Part of a small language model's weights.
Size: width 256, 8 heads of 32, MLP 1024 SwiGLU, vocabulary 32000, 22.9M parameters.
Each number is 500 + 25 x the weight over its row's rms, rounded and kept within 0 to 999. Layers, rows and columns count from 0. Numbers have three digits each. The size before them is the row's rms in percent of the matrix's.

# layer 8 MLP up, 1024x256, rms 0.253, rows 0-108, columns 0-127
111:498520490487522507478530531500503516495473514496491498494516473514435462494485528452480504491496519517463471478546544509461539498495507450459496515529437480512537495522445515542555479484505517496475423502465504511504497497497478515525516496523529507483490496487506484458514462512474500527476493528482449529458542470500491496507518510527485502549482523504487461518534514529489471517531
113:480538509506538529504491516498525530495494494511459495489472470492490502437542520457451484460530552490486529467552512517523513479500488489457472493458462483473496434499485499513532493473523522541474538487498527552476503485501518498461502481514469507505533479460532491489525518511483493514470513499483502514476453502476460502516496436530492498548501501486478508526481518528427480506522
091:491488527495470488504451451492430507466486471575520479471501530520499524510508528522507508524496490450446495491516495503486507489492497486512507460496451513503492485513524488517510496485481527485506527494513514479514479569507491535509522468489521510505534473454506497483496488512490481527498472511477507515453512540481455489429481503496504485492524494560498463495453487516470533525489
098:471458481506491457475507511513440538497501489489569524510531501508527524514511521520499513487520525476549513470482471535505501495527488543481483510436518501539496510573559489503538503464500505495499515493499474505505510516506485509477493530490507513473505514515457544493508546499527479508493464474497486485510512463491485518562460497516531468491504552509462559518467461471493498509514
100:470486532512487560475505505500493566475537543485494504479490486527524533531456521514486555490487500501479474467484487482473482540508533488508504541492479495505484464524479516468506529496470507496515526511518477471507489518513515492463495480516518509500527496494514471493508484497484472518491503522509513528500472541474513471500486453481544496553497463537471499480503511466491510504482
105:508467557454507528495514478518488519485483506474538506517528497525466472525500504515467508482499550447488497499493503551500507512488496501529456487528519482478466508543494476511507499536546514505472507456517508530533471465510485516500486474526451517491487484502492516449475489489522497471520495486520481480450516460509501512495514499514501515495513481520483477490451504525477567490483
098:470498500513498531527471474502440509462490515468497535502516535496483530500499557527529505548478478467537506514501488462536445524473499472530553524522512477496503516483522510508525516500512475499503484532464521490484474520516480506505545480526547485471573518486497511535541460519494504468484487514479515494491523496467509534502492490480489461506500532509505508517495517538487497491461
095:550510500476467509494478474502512500495539467517516509478512465521463506499503483542485482479519511450509459533524493573545504480519486505499449496518554474495456490456513484516517495505479490500445455509498497486529511494504497481505527525481489517513512518551507509529517481532495513514482471497467498461508510504509528513513512496504483523506467513466533505448518517537480474512456
092:567505479513512495503469501508476501496492518504481551522497490484479477502534488523475503505496461494470491487466499469492506464488538477547513451481509533474485504518527493513435473512567471526496477468530564525489486508484458481447448438509531508470493524456480551487489551506544528491479528513476471478466536477505466500484507491528506462490513524450518486497531513499508542473474
102:488488496511495546498504492532538511505549487512493556492490507504497523548470515483491472483540513509511519516499462508523491509541481528549489523506459486490538503490471501500538505490515471499459481512497502493499458565507515491522486507485484514530503480463497499486519481502494490444490533531475472508474519500502535546510506495519508485518527506437496549493467466489458501502486
099:484503433471535550515509468529528507493484527502495481588526491504468491528527533495504535429490494470532451504515521512489495491518488464471485526530538494478512474545501507518513515497542472467500496519455503528495488528487490492481488469584501520500511465520470520480531517471517456525501440502474476481512502507493500475509471545502469469497476499531488478480489536467533516465464
108:524518481512534466522501487490454510531488511463489558519537486525469519488513499505531467502537485489512484538501477483506506517473476515517503504476583518478506490523509534509496580462492503465520513522460475475488491563471497509515506511463553506527521498485504518493489517502506490464534513496503484520461511519513505505515493438521516512551528491458518524527497495521491471505512
095:517463448541523516501487496525530495506496491489460522520481509537493460507529514459510507521489432414495484503478486483500507517460465491507485478566530520480534470509522514504530477492517502509478470499473504491454503546487493511514502470525507499500482510501487516481460462499508515472531505479487508526506485485544476479532464477464475481493486486557456524482496486471520464497487
098:502501481464462499517486519515462459481522504484509501503497484555512499492502507489492496496478452497486484488493507470467489503508503459531511480495458516470490516480507455500495497514542481510500510567506561533442515504541488523534537508523520471491470508486506495505468502497538465505489502467534539491477490504471533530515514479510471467479491509490515518534545545490492524506546
097:508488515486504504556467530530503489515506478473481531500500492478482527438524457491491525508508496522519507512513458498492472509518480516514562469503501499472477487533497472509506518478487488461522492524496552453474532521530472471496503494522509514463532502524483539522511483453442525552482497510516499478528486550468501480484495475525495473494542523465552467502490491453488533520498
095:536515496496497536502439469512505471542466514500493459457495493516500537503495483555483502474443508509539494533509507528540494546481476486514464479470529484475511495477502495492487533523483532506467471488493529504496528510501511513493505475461492468524482500516468505536480483474504471518511546474489428511517555503500487501525525481448518462489506497510501490506514520485501486505530
109:488518455578451492475506566494548514519499486517511465487496495495525508479464462514531472502489499499481499470512478499465525478570528478475505502523546530490537529508498470485518458465481487449529496508478523506490484498478553496453482457513528491503496516498566501493517501520498529514496531513493506484483470529517482486472518503487525532491470525515507487503516499489510514524455
099:523500485539574489509511487491514464469496519506483525469502492511493464503444485574516517550492490546501521485566516482533512462476498451496536514511460532499527493470497467474507454501493479485505480492488531498523462476563470542504514456528485492514516509502528500490509483494493525477518469501500504529488483516515505523500544503493523530473496522509506507485508489533522533485528
100:522477511489490514506454513482488477537513514509505495496435485510472503464527480525459488463502489522466468448541493563511494521504544484501520498503481485473465477510495510493484478482502498526488565485515482506458485513508459526491516538515517512533515500492484507492482482488518464489491530475492540488513462480502462473504467488485497488468511551484522466486502520531498505469534
098:498515528512493489514490541447457488501513489480506479479496523496509497501477468539520512528507524501520491480487486498526460502546535494515528505548508516543529482450478498559502485476478515528481524511464477489518485507488506474466528529481490455509473485433501476494501476491536518524527512518480504480495513498498443505500494516514497514489489421499487493533426499511494466483514
104:466506491583517482455520503475485515523494484534501505532528495522545539533485478496540499494502513543465539478510500516456487444527558471498525495489514513527506513520514521518484503558455505524514480473544486486478552476510493465457463489517507534476537468496489489544453483553502473525512481522516526496466485470523489482484535495512507520533475539498461522513563501512515498528507
106:509508484516490459542505514501489507467487468533468538486532451504494484462499459478487531486526510485490485501517502489507502519505472555474460449493472503505548521511468521520524514503531504468486537478506497454498475498455538556484483500439520467500474507502452525531501514468517510482493481521420451489456508489471451503491495509458486520502520504519488474453489524494509564487451
111:543574507473555506485528488526498488454490544498517495508468482487541482501515517499513517484479512506531476490529517471512507522519523539488487505458503542489511486487489514525514509537508519526480501490482504532538488505440500536506490515516500490441482496504489489512478537545529500517532530537461522510512518482519526545516529509524458577515475548478453549517511496504511498490478
101:493495521528504517475503511477484508514526539498498533481487480486474494503545497481499503532494480485464472523511416480480497496530517470506550492522511547519521515466506495497510466509473487528484523466460496474466492523498476503523499513453501440521525514466495514506506479531501479499539460493513496508489501532476508508530517504490495535491489506484517467486507523552473509472504
098:499510561496507495495501488534476496492514536498547537485483491523469492537521504460481473501500492558503498484467530497511486529494478463499547513501447486504496461498488526531530499500508519491491515531507514494509504499516487541476522564487496477470495474505515394465521502483509458497539548537547469466467507533479443474503512457500511544495506507497487535502512490539501552522456
090:463506527464438561499505538499515508488537518480472502506470459453494500451532468477502497519490500475481511530513449479480543462542523510516530542495528549520461488493499480511513485499488491483498504508521501528499479480472534506516468513519467506440494497492530531487484549521533496512499499461520497518507488484479505488507488496515497506509508492525517506469487502539529498518465
107:527505496479502481518476489485478508502495523502513509538494506498512514540505508503526534546471526515493564529492487522528505582497456535522494467529491506458484444508477476507514537490553492499510516495530488497496493468462503513483512516500494513509510497510482534531468494439469487473496529535527477477503528533486527511544485492514487480517478497526508517496540545451530486485521
100:535467507474513466476547469501470504504488498517514516519513526489453472538475477463534523507503488523506509499460482565508516511483530534484511520534503462516523537508505498508538495513501495524475501482436485509489487508470506504492583477469481479498452511512491501481492545523537473478481526492498514474542507553487510517510506517527519497497510535525500556489484508495464478504499
106:537481478536513524527468495475546490495497521491503514492493515490504482537501513487498514518473511501526505499480527503499456490534483491509499464462532517509496527504472484505471545503530482491501497452548539455501537501527476488479481489528464528530460493539475530496545499525496502507490537559483540487508468485473494517532531464523520504487517489464505466495486432508530511452510
099:505545518524479526505503499500500512468481492510528494503471541486469504505474562496499469473518489572501485535464508497528513501506501537464544531505501500473491525473510544502515558482465508558524470519491479466442507502496475551495519518510489531519497471475461475486471530465557470513494494495532501514513528524519530508499502453486524480491492513530492473492480465502474525522524
119:538506539543494486498488488483507528489497470487503531502473465490523494477488536559490512508560528508508496469484503484499505484502481540533542504521476512517476485516529477527473512486504471466421532470487539469471512478477498530527531528506496466530515462518543503524472480522476469545457497496506475504498514507541539528481523511501471473518515502496538496481522505459483457464495
125:531520500508530482505500490495514493478512493487481542496461508484445506528505522507499479478521516557481507535485492514511502489565522517531488511534540511513463484513439514475508519480522508518526508491526511492485504530498477496485509517509517536480508474510492464535457510479532502422487515520515487440492481554474459492501453501515516515499509525487537484449512477469535465481516
087:496506508557518502493490527480562462510515481506451465548494516464497517487502533480536569549467521507486495518498479507480494507465555450514524498479487529503508517540529496514478472501479439497502517480491531480497508536508509492484484517480471524498506511472525513489518491517465440490499494455492524494503500541538528447496517498484526489514489430527524495509477488520530504523469
102:501473461515491498499521473509473463478467500461467541473533521485496492475518528473510502548504559499489508516515485480511533521540541489529533470548511520492537530554494498474522504470548527487476513499505464463500507517512450484554537479478485516473533487518541528472488515529536511449473527509482504523515510543489537516522489565464510514516489470508456465497494514488481489493547
089:510507508448479490495487534469533511539468503515478474492454531536499520525528479498477493506495459516508507513510441488507498547498439521520549510544488487496494489514478476531527526511479479463534486506530486517481487476496492478488470484534488531533575469487475517492498464470507494513499504512482526512464501477560444474490542510493475507530485455482467531490527514507513565506514
100:476457539489491506539515524502523466506538514502510491518523462509550544490556516475498507495460452457493487500464502529439494556506492518439490533492481491465492542484507487494545492507526485515519534511504490437453491513506478529485480509473488472501526505520513511471523507456493526471485491526458474513511505508488530480500489513500505510510476509495513582489511494484470517451461
103:507511519539500522509510520488471517489486533493570448493492531506500511485516481471469493476452502510517437488431517498477454484501519486498485516499459466501500528505522467518467485518488512455535471484500527474483519476526513455525532496516495483494495524517490492517525513507533500492546488519462469514450485518508476539476536506483490502484531496497493500549498480506461491515544
111:487496490512555505480490464512490493468524500444523520488483458525503493509530494492530504430528517497521507509461502528482468509468456490500485541525498514508507532517524469507487474465476545504488509493491505514517470511496471545529499543508468506492489489564501502519521501497511492473492468473466490504552521489505515506494507492551456492515499487467536535467542492502530485495465
098:491509511512484535522496517468518450489510503527495474476512533494520464482498509478510487519512517480519529496512511521480517516500532503501515503516483489521530489505495471499475448509455510486511512512516510479461509439526508480498537498512468495498505492481500485515469504490523544499535521434561506524544490508521461511492473523470493560491515548528509492538507508517498507478497
090:484501557462507512513508511502523476524459480488491494484529553535481502512528487516490498492505513460481477465534492518523529479512515491534445475494542511489517480545493501486437505513514493496488482505454471524483537485480457519512503461499461478519508479496453525490493448507555521500527476464485520486525508505486521494475482497470477529488533497530540468523484498478509478511537
103:490473512531497494480480483506530477498541486496541489501484464478479430502510449479539551534477472508503533487477516514496512497495526547473481505482457481524502548466507497520508495535513509492511466444495510518469485500498513499482495499480502523438494492457521516543519478494502488479511462496506520486502499482501513523521477496505528526459527463486452525500468510517473535468535
107:516525502479536502522462474525514481470485481492510458487483468516474491503536472495470526457510519475489521507504521515481521509474506494482466451468478518528531520504536490501545494518496508498506517463483476524506497494464485506500513523500467507537487497525497522479486523512520484511485479551475488517530546520519532524514517465503509527507485501513494519505504468492511482520514
104:498487499527490488507478494468490508509525526488513489484525514534504509491487485525490486531462513478466501487475537507521484482530494513526543530501519509506487474513521462494518541489537460501502541485536489505521463478528515555471494492475492483499511505453519530505482507512532481509495444499481516489508508479514491524528492510485526488484489517506540552451533549509475511498499
100:512505511506531501541478480496501498520494512491489498507508534509528457498462461512505510469482519502485498500487502525458419475488509525504454466499511556489502504529467520486515483518450496518478482468502489518575485519553508487477515499510520539503481466506492501545499510525464510485472480476531526493568547518496514452492500470432515494484500533552534490504509475481515497502505
097:506513489537529486457515507478477495478495485522526551487465501511510478540547528516499489492518482484505551517516500476538479508472512486487494507521508518450487534545489502486502507539477472469506490525512507507473533427496570537502507511498495423488492503499505458484558504510525465489508486509490480508483535524490476500471477508500496521502510564499485504511523537533571457491542
098:444522489482562520486473462511480515472472520532514483519466449516504508476477505469517511469537522499531513485487493529508489508496503512531510500507531502524548466505554537492488524495490474530451501490512518549530511472461455493466496502495548483509498492521499465536489456487477528530496552481463539518522520515523535487471516538510538528493513493514474459483518499510554531530515
101:464513536484491493480455541487537511481503509503549479494523528500475495495479511496511490488487510474509459530451530498543560473485476503504515487536519512510509504515538461471520542478514492487467472545448552488523506461518505488485524528483494495516500459486502505478490503505508521528483513480515476533544544504501477488453483475504443556522531443515503495514534467471478484480488
101:496515464530493501517517493474507496511522508524507551490511521503475501535467514494493482448521504476522501488518525493477574512485519527517491488507477499445501481514465519489487498499516527516459473500472503511510461481521487490502522472491513504508483460501480486513527480489510477449479487514501499493450497486508475493478423502525478474482510489487513519515513508519518492491503
101:453479469506510493550495509466525446488536493498514506535524522480470510514510489503426517412523505500523492515497538464488511521501509487497475500513505541476488494500472539464461506527487462516496446532521486523483496485505513512493494494460547472535498513519516475463474510472474524507492473476461479509491494513544465495528502488495527549513477501483497497472512508505530513511498
105:509505505468481492480493463481479501490503516533521459500485486521489504516482466586479486548496490518512523521546491535499502589490495507477495518511511470469507512467495495507536482498513544504491503512499502459540544485518481511535487553541499500515437537502464477483497537480550526507518499485486477500497515491492499481516519500463525471463484552533509572549456476481511491509478
104:480480536489482493501518489486504501451511504488508482485523506499501496470482499518534531532501481468483509494492526524468558435446503513481506502492506488475483474467449513500516504493507506416510555481539523466507475539524472459485490489502472466498468529523469505527528467532494478482466524529488512497490461497447475471472504504491485471522497534496484482492481519473509512465527
096:517489461493474461475513484519522499495506464486477448510479463495503541492520492532502509491523576499502510509475465512493517515481486491493534512553494511493482549499467524495487518442501466463509521469519498492508519494508491460544485497474476484501470495467518499533482520445454511494451504490499529517467488498493555495527553507529533542537478490525511502470464500465503497507505
107:509491479545531507497525501492461476477552496478502522493478492521487486508534510500494529496485509534492567495460495497504558483482452469510460521502483497500525477493534492505498515529499489497514552508512500508513493495498481498473496525480499497540554512500504557478519513498510481472522485483486483501528487508497523514499562527546481505557486514472478456484528495537509455507502
091:496455511494476464507485528481509499508507503483492459485531484487544449497521525506493490499533473507528503486547535500524539502502458576528496520500477475480501507507479479512563523530538465538522543470528481453499474502485476507515565470470460521497514469491473487508435503509495505465517487500497456520478491520496517518490469497475527467488503495474505546536449463520488486530522
096:494532483470469508525479538493482470495525519520510521477460554450549520513508491491502482511487469469570489534488508483493515520493462503502544503492490495528509516521491523483507447479551519468523495501468529505482500503506518492501488491482452501496511504532488499479489511526521486510469487502506482480481485523511487500493514478495479543515483498486527474445492525505492492488493
106:502469504550509496526470472477488513497419489553496536508478510499470565527524520478514494436493487482495523532521513483528509515496486501534512490513525476502508482499500514483475497528500505478507553505499520494498520508476497506522460513557510514484517503549512524505512567471485485483456502491459537518562486507492506506537503531501498486516513482461506521528490456523501501502485
099:527536546471482488477493500486525430522494481497480502552519512490488405511509492529525497522482452484518509491473480534498530504509537504516477468491534518525522510498504497519485511506508540474494503507496491507518524503490506496548489541484506513513535564556507536524567504464517525498452511510521526516488516472495521480520457523503492487502494480492474557480471484511509490505519
090:471560505527549478497495495504491532493487477459511502517523498487476473478495455490447485494507507481504516475489487520525510483484496474498503497508478461471499502510486515469472517471488465509524495513523510515481532482442519487504502547527486518531493505515512478473536528541498484471480520464493539493507500460504498473490490487519484507524472528500530538473499491506523492509512
088:495540492491545539506485508486481483523514472502540504471464536514543500491482473511500510536505491507523490523502500489547454501491528483479516503494443508507530475478505532507506474499430484487483505453496498505484514527494476494524483513523429500496492473496497538499487510534483461570478473483467487522473488531506523493494506517514500527462470540495487534513479523502509539500525
099:473539571489495502510499539504502526505549501534530486500530499493540529482523481466498496527513460529491463515462478493476497489480507482516481450502502491504492525499496499516480469540549526528520494505495522531478513515511520498502498505482524558538489479510445496485482527509475510467524484466466479516500475555513521491477486523550526536528476546481481535498442504567515460475492
097:477462541471506508499487521495498518561543504511466508480492527520488500512470469522544494475505495537488502532504457463518476476474470469486514497508485536491519501529510526480430486499506475533501515515519541521544512496489482489503501488526489544496501460489466487523489514508464540502489486480492465495503487460525558507545498500518513460520462514465473532468479521513499536516542
095:481480469470509503488516536517480473503490514488490493491499510530534494491488512529527507492526533518514472456511500478467545498507453513466475517514464475523507512526522450501519477505519488505498467529473497475486511488497477508483492516523489508469487501540491487479515471522529515495500487509516535497523473493503507485493497477461491532458546524545496521495464537449472496492518
105:501474477531537485504487497486531470504473547512503559526491482532516495505482508486463509506454515469495490492505474474508462540489511470497485480530518470487500532522477506462505471479486489478506489528490505500503497554481496470463499494586477574543488471516520518505503421518499494484475470502487548488538473513504513453515525488539476479472475489504501458498533499490511514517521
102:491527488486532472500488485462476523567472470524499500527469499495475494489515531530509515492474509496452503471492503520490486525477488492494468475492535481452531521511474455469487536526494527533477481521453493487501524499498482467542490489467496476535533539479503517467476501461486456506490517507511499500502461476472514502475486497511532479469484472535548507480536497514477521506515
103:499501532522493565547494505528518481513481492514483496479483485511526507451515524522502471510528511525509473469503500545546503489527524499481492462499517501462455474506499514478477445476507500535588530499509509493480475513482510481512512500495512512523465479469506505478486500517504504497506513524508482507451501507505496506527489478497534478494509514513525523514488493538501499515488
108:506501484523491498530490543456474525506476530508495486522485506467548522523483488530506500506458544535499457522498454468518502482494493484527541509490486501504563459472422461513546505491424482510511540508513460475496475522534540522479501457501488499536521509494501481501501511511487493499468506533526492477512458530510488508507523495509519525548502514501470451538473545485518517484492
096:523510493522445497506522512481552545529515547471503489494517492494512493446557495497494509532492472498507478514541472499457553469533498470467489528544525434479504513509479516529514516477485555539549472516515467492514501490492521503529455539471510479483480521485479468519499498524523510499467499496455436515463503481529477471529490484494501505465486511498531512516509537511481483494481
101:509513495528505493490504518542554511501517499486514517463487494494461492505515479501505469505517532487525553495501457471525480506495487518464514519541553474496513541467502528476479507536511513488475502511499503525514571474522536529491509554521498557530500493493487455543527477542472488496528472496511555473512495533487532454491483563508491543512477513501530478537526506532480479534523
098:535507507508542524470488477496520522514463464503483467524467496486497472521495529468517492483511511507508482482476517522527532495557515481496483505485515494495505552458578486500512498459494502500521461551475490487496501491481493519471500522525470532439528506514508492501517537452487504488532497492528470497481530479481530507501523517459440505523480527494492517494516506470501527515540
106:509491463498488486498503500491498549488534466500522515508513515463531468517511511539521468498543528525476540503488505513466481507514555482521513481529542519479517533520478509484475483550514510503497491505527532517501510456515498477534433551502497525559533493522503526524477507493464533495471505495500481497488478610490536495499505506476498496472454517499493501558472510535506490475513
099:516492527490515515504527492479499527516503488502548529519534478479486492459507555505481540522485499513492474504481472466521481510498491540520508508522495506519490484510490461485471481447518505507485514485518554479510497479463524484518512458451492490501453507509506526474481488527498509538469519451504498492440490537500483503510493492522491549469455488473436519491526451508503518484466
103:467495502512488463518502538511550520519519468436519492510478529497510511527500485551525525516464469499465504485498500520472484467503507496522532481465489464499521600513477507474468500494486547510498511526507492467520449485531519469497528481508484516434539473520512583517467487466518508527508457502507486524475504483496468511501498484482487473482500530547523478482495483493525502510527
092:450481484508483532490506496475490493521454532439516522482463436458491536476485504480516442503536506527550456505443467490510465504452524463551542528526504450479506474487522513483477479507530479518520482481501513469499514504454558495454504483521494493515484496536532504503508517494489497468475548490501464468528507486465503531513516492478485505511501501485558471501471487456472496485545
089:515493563483506516510522492423460511500478527488476536496517483505486508530456519499515469513537536502511522478521481462481489500484451497494467509535514458505501524521483523468481501518477508496469521460473481494481457461501528519503506513518493502437521519520504505499505526514516493498471524522535459510522512482502483487521495507529523527531488566458505510525502439466488529472536
108:499520511523461502502507524475512488506514456491466496516454459522458482507497514487517447514458507496529481502497537519513508487482473468484455470452456509479511480516498467479526529483505499523525511536501469514503485525483496519495512482457470546499488484472497482529513487526499472508517520570485487490499518580540476538483485544522500511505528515502519498478498539525482509518498
108:505456521495495524492512437513502531473449471463490474471517492466489472516528466476532504550499512534474511508479465472509539517498491498501489477523469478506505513501489487520526449499504478504490558533501505507475557497473493474500480488494527471500540481479516451516477444509472497494486487486496527482439498499488510474555515493476512464503495513494517537495459479496490485525465
101:500506519535490517523552510476496504516518461467479488527532536486516475474531476486489510512454498512481499487507456452559511456478491496481453466483446495490527478521515499491464504483503531496479514555468533507518531485482499562522510509426459528519499488459500513507527502553478515525504474515524447504494505495535515491438528498530453499494497473456522467523525508473508472543505
099:453481511528516502548490506442495449520507515478529519530491539505524537499504495455511520492508494480438496528572521537544494483473493507527523527476507548526542482477516521485488489506503501571517507501495482502516531490532487513505473449473497503444488531510509489474512509520509489504482512525574491469499486463448463463534500499467538480483519512476510514487542521504528509488521
097:529498495546451447465503525531498478477548511475482507511504474533559514506476474510461511482479498535534505481528509483489510536484481527507520438558512484490492514507527503500501519479452500458498496522507503482483479493513471550530495509529533488512492495507547515482486451509507456490508509521495518537476487481514519521512507510450493478515486511451505528473504500502471503470495
100:481517454485490529481537479500470463457513492496482541515480543498495460483492449502477494467468471511544502504488521501510528486542494539484520491448501471497507507479475530484472418494524493456491521492524520537511512508508541507532516526487505512528540505547495513473511503549502489534513483496498503484456510454491451484489476480505475528502517473486517478492514518518510535508503
097:507464482482497484497534437470455517530490511505448478476509501511510509478565492498497516519515565532485518495511513517482509483483516478451496532486536507537481444489486486538520498509527509503510506476574505526492489509524513499474494513529504534487486495498511512512559529510462513525504453558485524497450533458525506535470526502481496456496475491486522472505474497497503532473486
099:492498466491489463550491558457520497515490539539532545512514504496535559487516526504508476528485484504485537493506473481476485523484500527486442465506527498528508473505512519535494469491485487470495497506539510469517498512503511550494527539532503462549522507489512504518508513500512479486517532495527538485512501503502536490448475464499507474552530503524505510502488456497502528468471
095:546514514498509510504502486507503491481506489501425481525502533486486547503491509504488482507513498532476500460498484501496466495494488518510509489490476485505500486458526498509491512481479479478498527480526483427442541461512501488521523497524526510505489557513505533451491513477466511526461505466458503514481511496512457534522501491458529489447518504477591533491489525512477477503517
096:529513526492509512512549539460468534524500453497475540449505515505507527518485484502514510492503478536507472538485461485459546463484503470462494522512502562491501492518477515501487487502497522481484478550513470499491507495516511507510492561487476530496521493537496502527489477505519477465504500540530501444485503496512496518554515482500508502505517510503525471524519529482530483515504
101:551476506535474498523502465504499541498532483530484497525478491496491452464514511522494466522530505517585513503455520524524473468538480498510520453515507531496489500436506479514457482466496521545536479537509508496528539462497501455493459443523538486508454439510515487514493521501470511504501497492516468497532499527513494483517521501509532483505478483472494468480501471519467505484542
099:491459510515494514531514519563472537496511515526488507498484490519486499455508514509506461549548541477514461519475536535503565504493517461545500476550481481478493501444474515520513494491516509464533519516506508495519483506499482481509513504470467477506480507462470509521533508539517521507497519504507513460478471492472494502512455506452495491527485524471466497480504482496562483521509
094:476529523471487490489513522500525507468492489535505496548503514512551493485511501505492491492516476499509479467460527473510482505496496451504546462452508481553483482499519442438452508496458421477495489488494484509516554498489504496480454500513504482491490487532566485495509515513527498510492508462524506514482506477547507500523530519484510480509487516493478495500479528481448525563470
099:491506516511476491461472482476542553530471446500525507494511571520493520524509479463473492515492518472500473533507459533511465477544510481496506537539518470497520485545488480524464479458504502458489485460517495495505468490469524515530527594502528518494483479539524496510484494485498495519493530543503488492499481508528512533509534488478500526480521517518501511512488512500500497471506
105:450504519533511507491567495528511504478484475537524508469463518488521477491543488484475496495512512453505506494456519476491523490474498525510442488471470477487516494540503475484562501512487508466537530507493498479509473503487510519508493489497501480489510507485546498474499492523478483498501525499447550488504502437500486505510511505514451516506506530502549511506477501544512546517536
099:535509467431516518488473486505493517478494535493507467502472494495455520540483480532523529516496480502496482553518442463507497510469549479509496498513558522506451482513481479519493477464496516477450495524457506516466514479504543443489539519524492514498463456494492484455536483477496473507512495517467479506445499539515525509521510480468532525501509424469509451521511510513505487527497
111:494484553467519479528507520505474514495506496516516452482536496537494489514459523508493444501466437458478506496486502510489481546539470507495465479430508498488563484504496480508531488559445450500429503540472509570537489490483508531462477501498521506519470480477462483514520465478462533492466542477519504520482467539533474499483489500513523500536511470530513456549499534515495506462514
095:466519524456518508486467530498499514471503435454430543485510496491472515494463474484492512519514444491508535507491532481514486483504528518519503503487479526472524466488500454495482483486493509466455475486471505513456529491497499480485522468503488505513541531494520490488486435445478520501508480510492476516496514495485532542517513514498492552476496464506461477506517513492522501503493
098:538506496507502478531506498537494520496545498493489488539517504477443528542524466556465500483521489531505487523484534459494524478516497439491506501545531508504466506504515505463486510507498491497503499512477509482514516520515515480546484531506457495491461476560505482504459547500494487535509520504498489467519458469478456503456523510482522524502497522502484543527488479507483516492469
100:537487490504502484499491439526484482510506498519523450498488492487485507544454469498528494506482492498498526523493541489544516524515507512457510485493522529540516491490457561537515525481503469495475528498528452495527489458540493490489466474504516503494482528495502495550498482479506465503487507491509486498497486520512452536463503501486529494490482529503501488523491516489533477497489
099:537539447505531526484559442518520475494500498524481475500482552484474511522491536528436514537492496529487517525472522462523526542478522441475478511529512421525524518514500491467501498503507501517506494470525505531493484526526483446508515489484477498481486546488480507507433485470503495514537511458458503463519477523499511535520517477514536514487514476486448523489456545484545485517528
104:475480496521522489509502510540475556458468535543500501477493508517502490493463562561520546481520495500527527518497508555506543522503526491537478501477520521509497496473523517520518511565483530502555507491488519495534499470493496535481490500510516489522515527527518535483520476513526521474479521506503497504550508519489500503512528466490497510475509495484550480499499495499530477509486
103:508446517502471492475526516486451482520483500486480496526522477474481543475482503533489468538506505491443467502491472506466573502471419476463504491517538517504571500500513527511488516535483477505464506506500475497526433452495503472495527529490501538499490473463493485509460469482446499514481481542505499501503485470497499491492466521474458543488484484528527530506491482519507517508480
086:499478451463494482499496480467458531501512445468533481546458535552494430503491476507498506528502487506470529459446509502543516473488463482514514502529526528507492481511530497520519483510522502520492458480466498507473515480479526478472457473475532473535491462510496501515509522530503513493495532498511520506487484528516498498531462508517490498453543484502492471481478472519525454505489
101:540465559499526519478526469496489434511519515490522463505540460490467515533499530513451527491511521523486474493502463515503451479489468511541453465515510534484520494515516500545511539512504509500508513491518506481542481483502487500506469522456533513474470506503480518498496528508519476508475486536521504497525495495505516520537521510521470503472507494526465511508504473503509503510517
107:487508485442548517508523499547524503486544488497499485453519512506512514474479499491533505510541490520494494546496485525523531477511545463485518513509460489540527481476534447516490501533502468487504535497509514505487488485521520487493486474480497477491515505467506474522538485488500499496493490532482505496499474481493486485518521480477483548547525498540498466449495561495503519504513
096:506501454509527449484499481498548459560505514496434491538496542502506485505494450479531460516486504494477473474462512557505467523528492501528530498510508510460464522501513525540480477482490472487491515500527471492468465504497459515491481467498505497476485492476535460534528528494471534538512498484507470522498480485511557534499500512537498503504515499479502528461500489498506527520476
095:497471489454481513432484506497439491489497516499500517464475494540519491511511487523459522479502499497502466488502504514485478502480494557445480526502470473499509491516483483484466538436523486488508484504484471469460491518532500502538506479516481517506493525510479460510514517542474510497507520557505515462508478491508476474506561497534471486496528483493505527473497538482489519522488
091:494539503450446509520481478467467532496480473485479517498507481470492525477536533498502471472513468515446500449486471511531501473486505474507498430533528481460529478541500513524480490519500502456546508478489443497463519492516460514503533483479479513517496510457503507469497507552513498509461489472518476521544504480473489512477526514476505532488456506524503474510479510486489521511503
107:495487527485545520479510475527540529530493476499495512512505484473528482523484507517498505481455484507499490507465499486532529497580500517458529504499474491474541463519523525508467551451519486528487501497518534524493520521510548499453502489518498503467488501508468531510507524509500521519527523518499511490498475486543473482486494530529520516510492528548509481461534460485478477512510
099:467516477556534531499521526493505500518542444481471515525534515503498531500500459466491490504469527518529475571503503486486509484514525514496522527506506548504467507480482526506508508523449542428500497460487519538518516510490486548499482524487512460486539501471507512457493483518481525489454505507524504495520500527558504541493524505463494537460490525453500556474490442536501513497473
101:529509462526509467499491474451473455478520485505487445455489443514513492492556485522544513545534541474499525471511482491535492492498503470562502508499537514436515547499492506493495472519506482534517546516494462501501484515465518503494489511461508454514516534529474541492485506527468510521521542508480490503546456516485467501465512511489503520470523474516532507484523492469497480462525
093:508497543524524501505527478498488495515548503535470524513472543468518532485523502519503527495471484568494541524503500497503508499488516503489520464582552474459497545482523469510517455461484523496486517483489503510464501509498482498514490514514487522519517513510509527505554501524464422503484503455505519546504480471502520534516496534505478519508487515488489488505499493471509486481482
105:526490524487458519519485465500518525494497511505505487502530465504501567460475470504508474496536536513491505503498513457531533472551499519466485474463499501515498497520527476436539497467514534465483475478502557513462499525462502547482452503500506468504488508527507490522490480514512516522449478472509535484490502509499505523514465518474554528505512466468432540506460505519483510498545
097:445499479521498528527445502503509500466484517489520508491517488469463519560455494478504499509535497445520464537493490496476537527499494472502482501504452513522472450488474480482486495531497503470527470463445510497513504500521495505494495476502500510490503477502497447471463524475510510504506498454470490502513484487476492497464479500450459533509524471538497481500483498514521466518512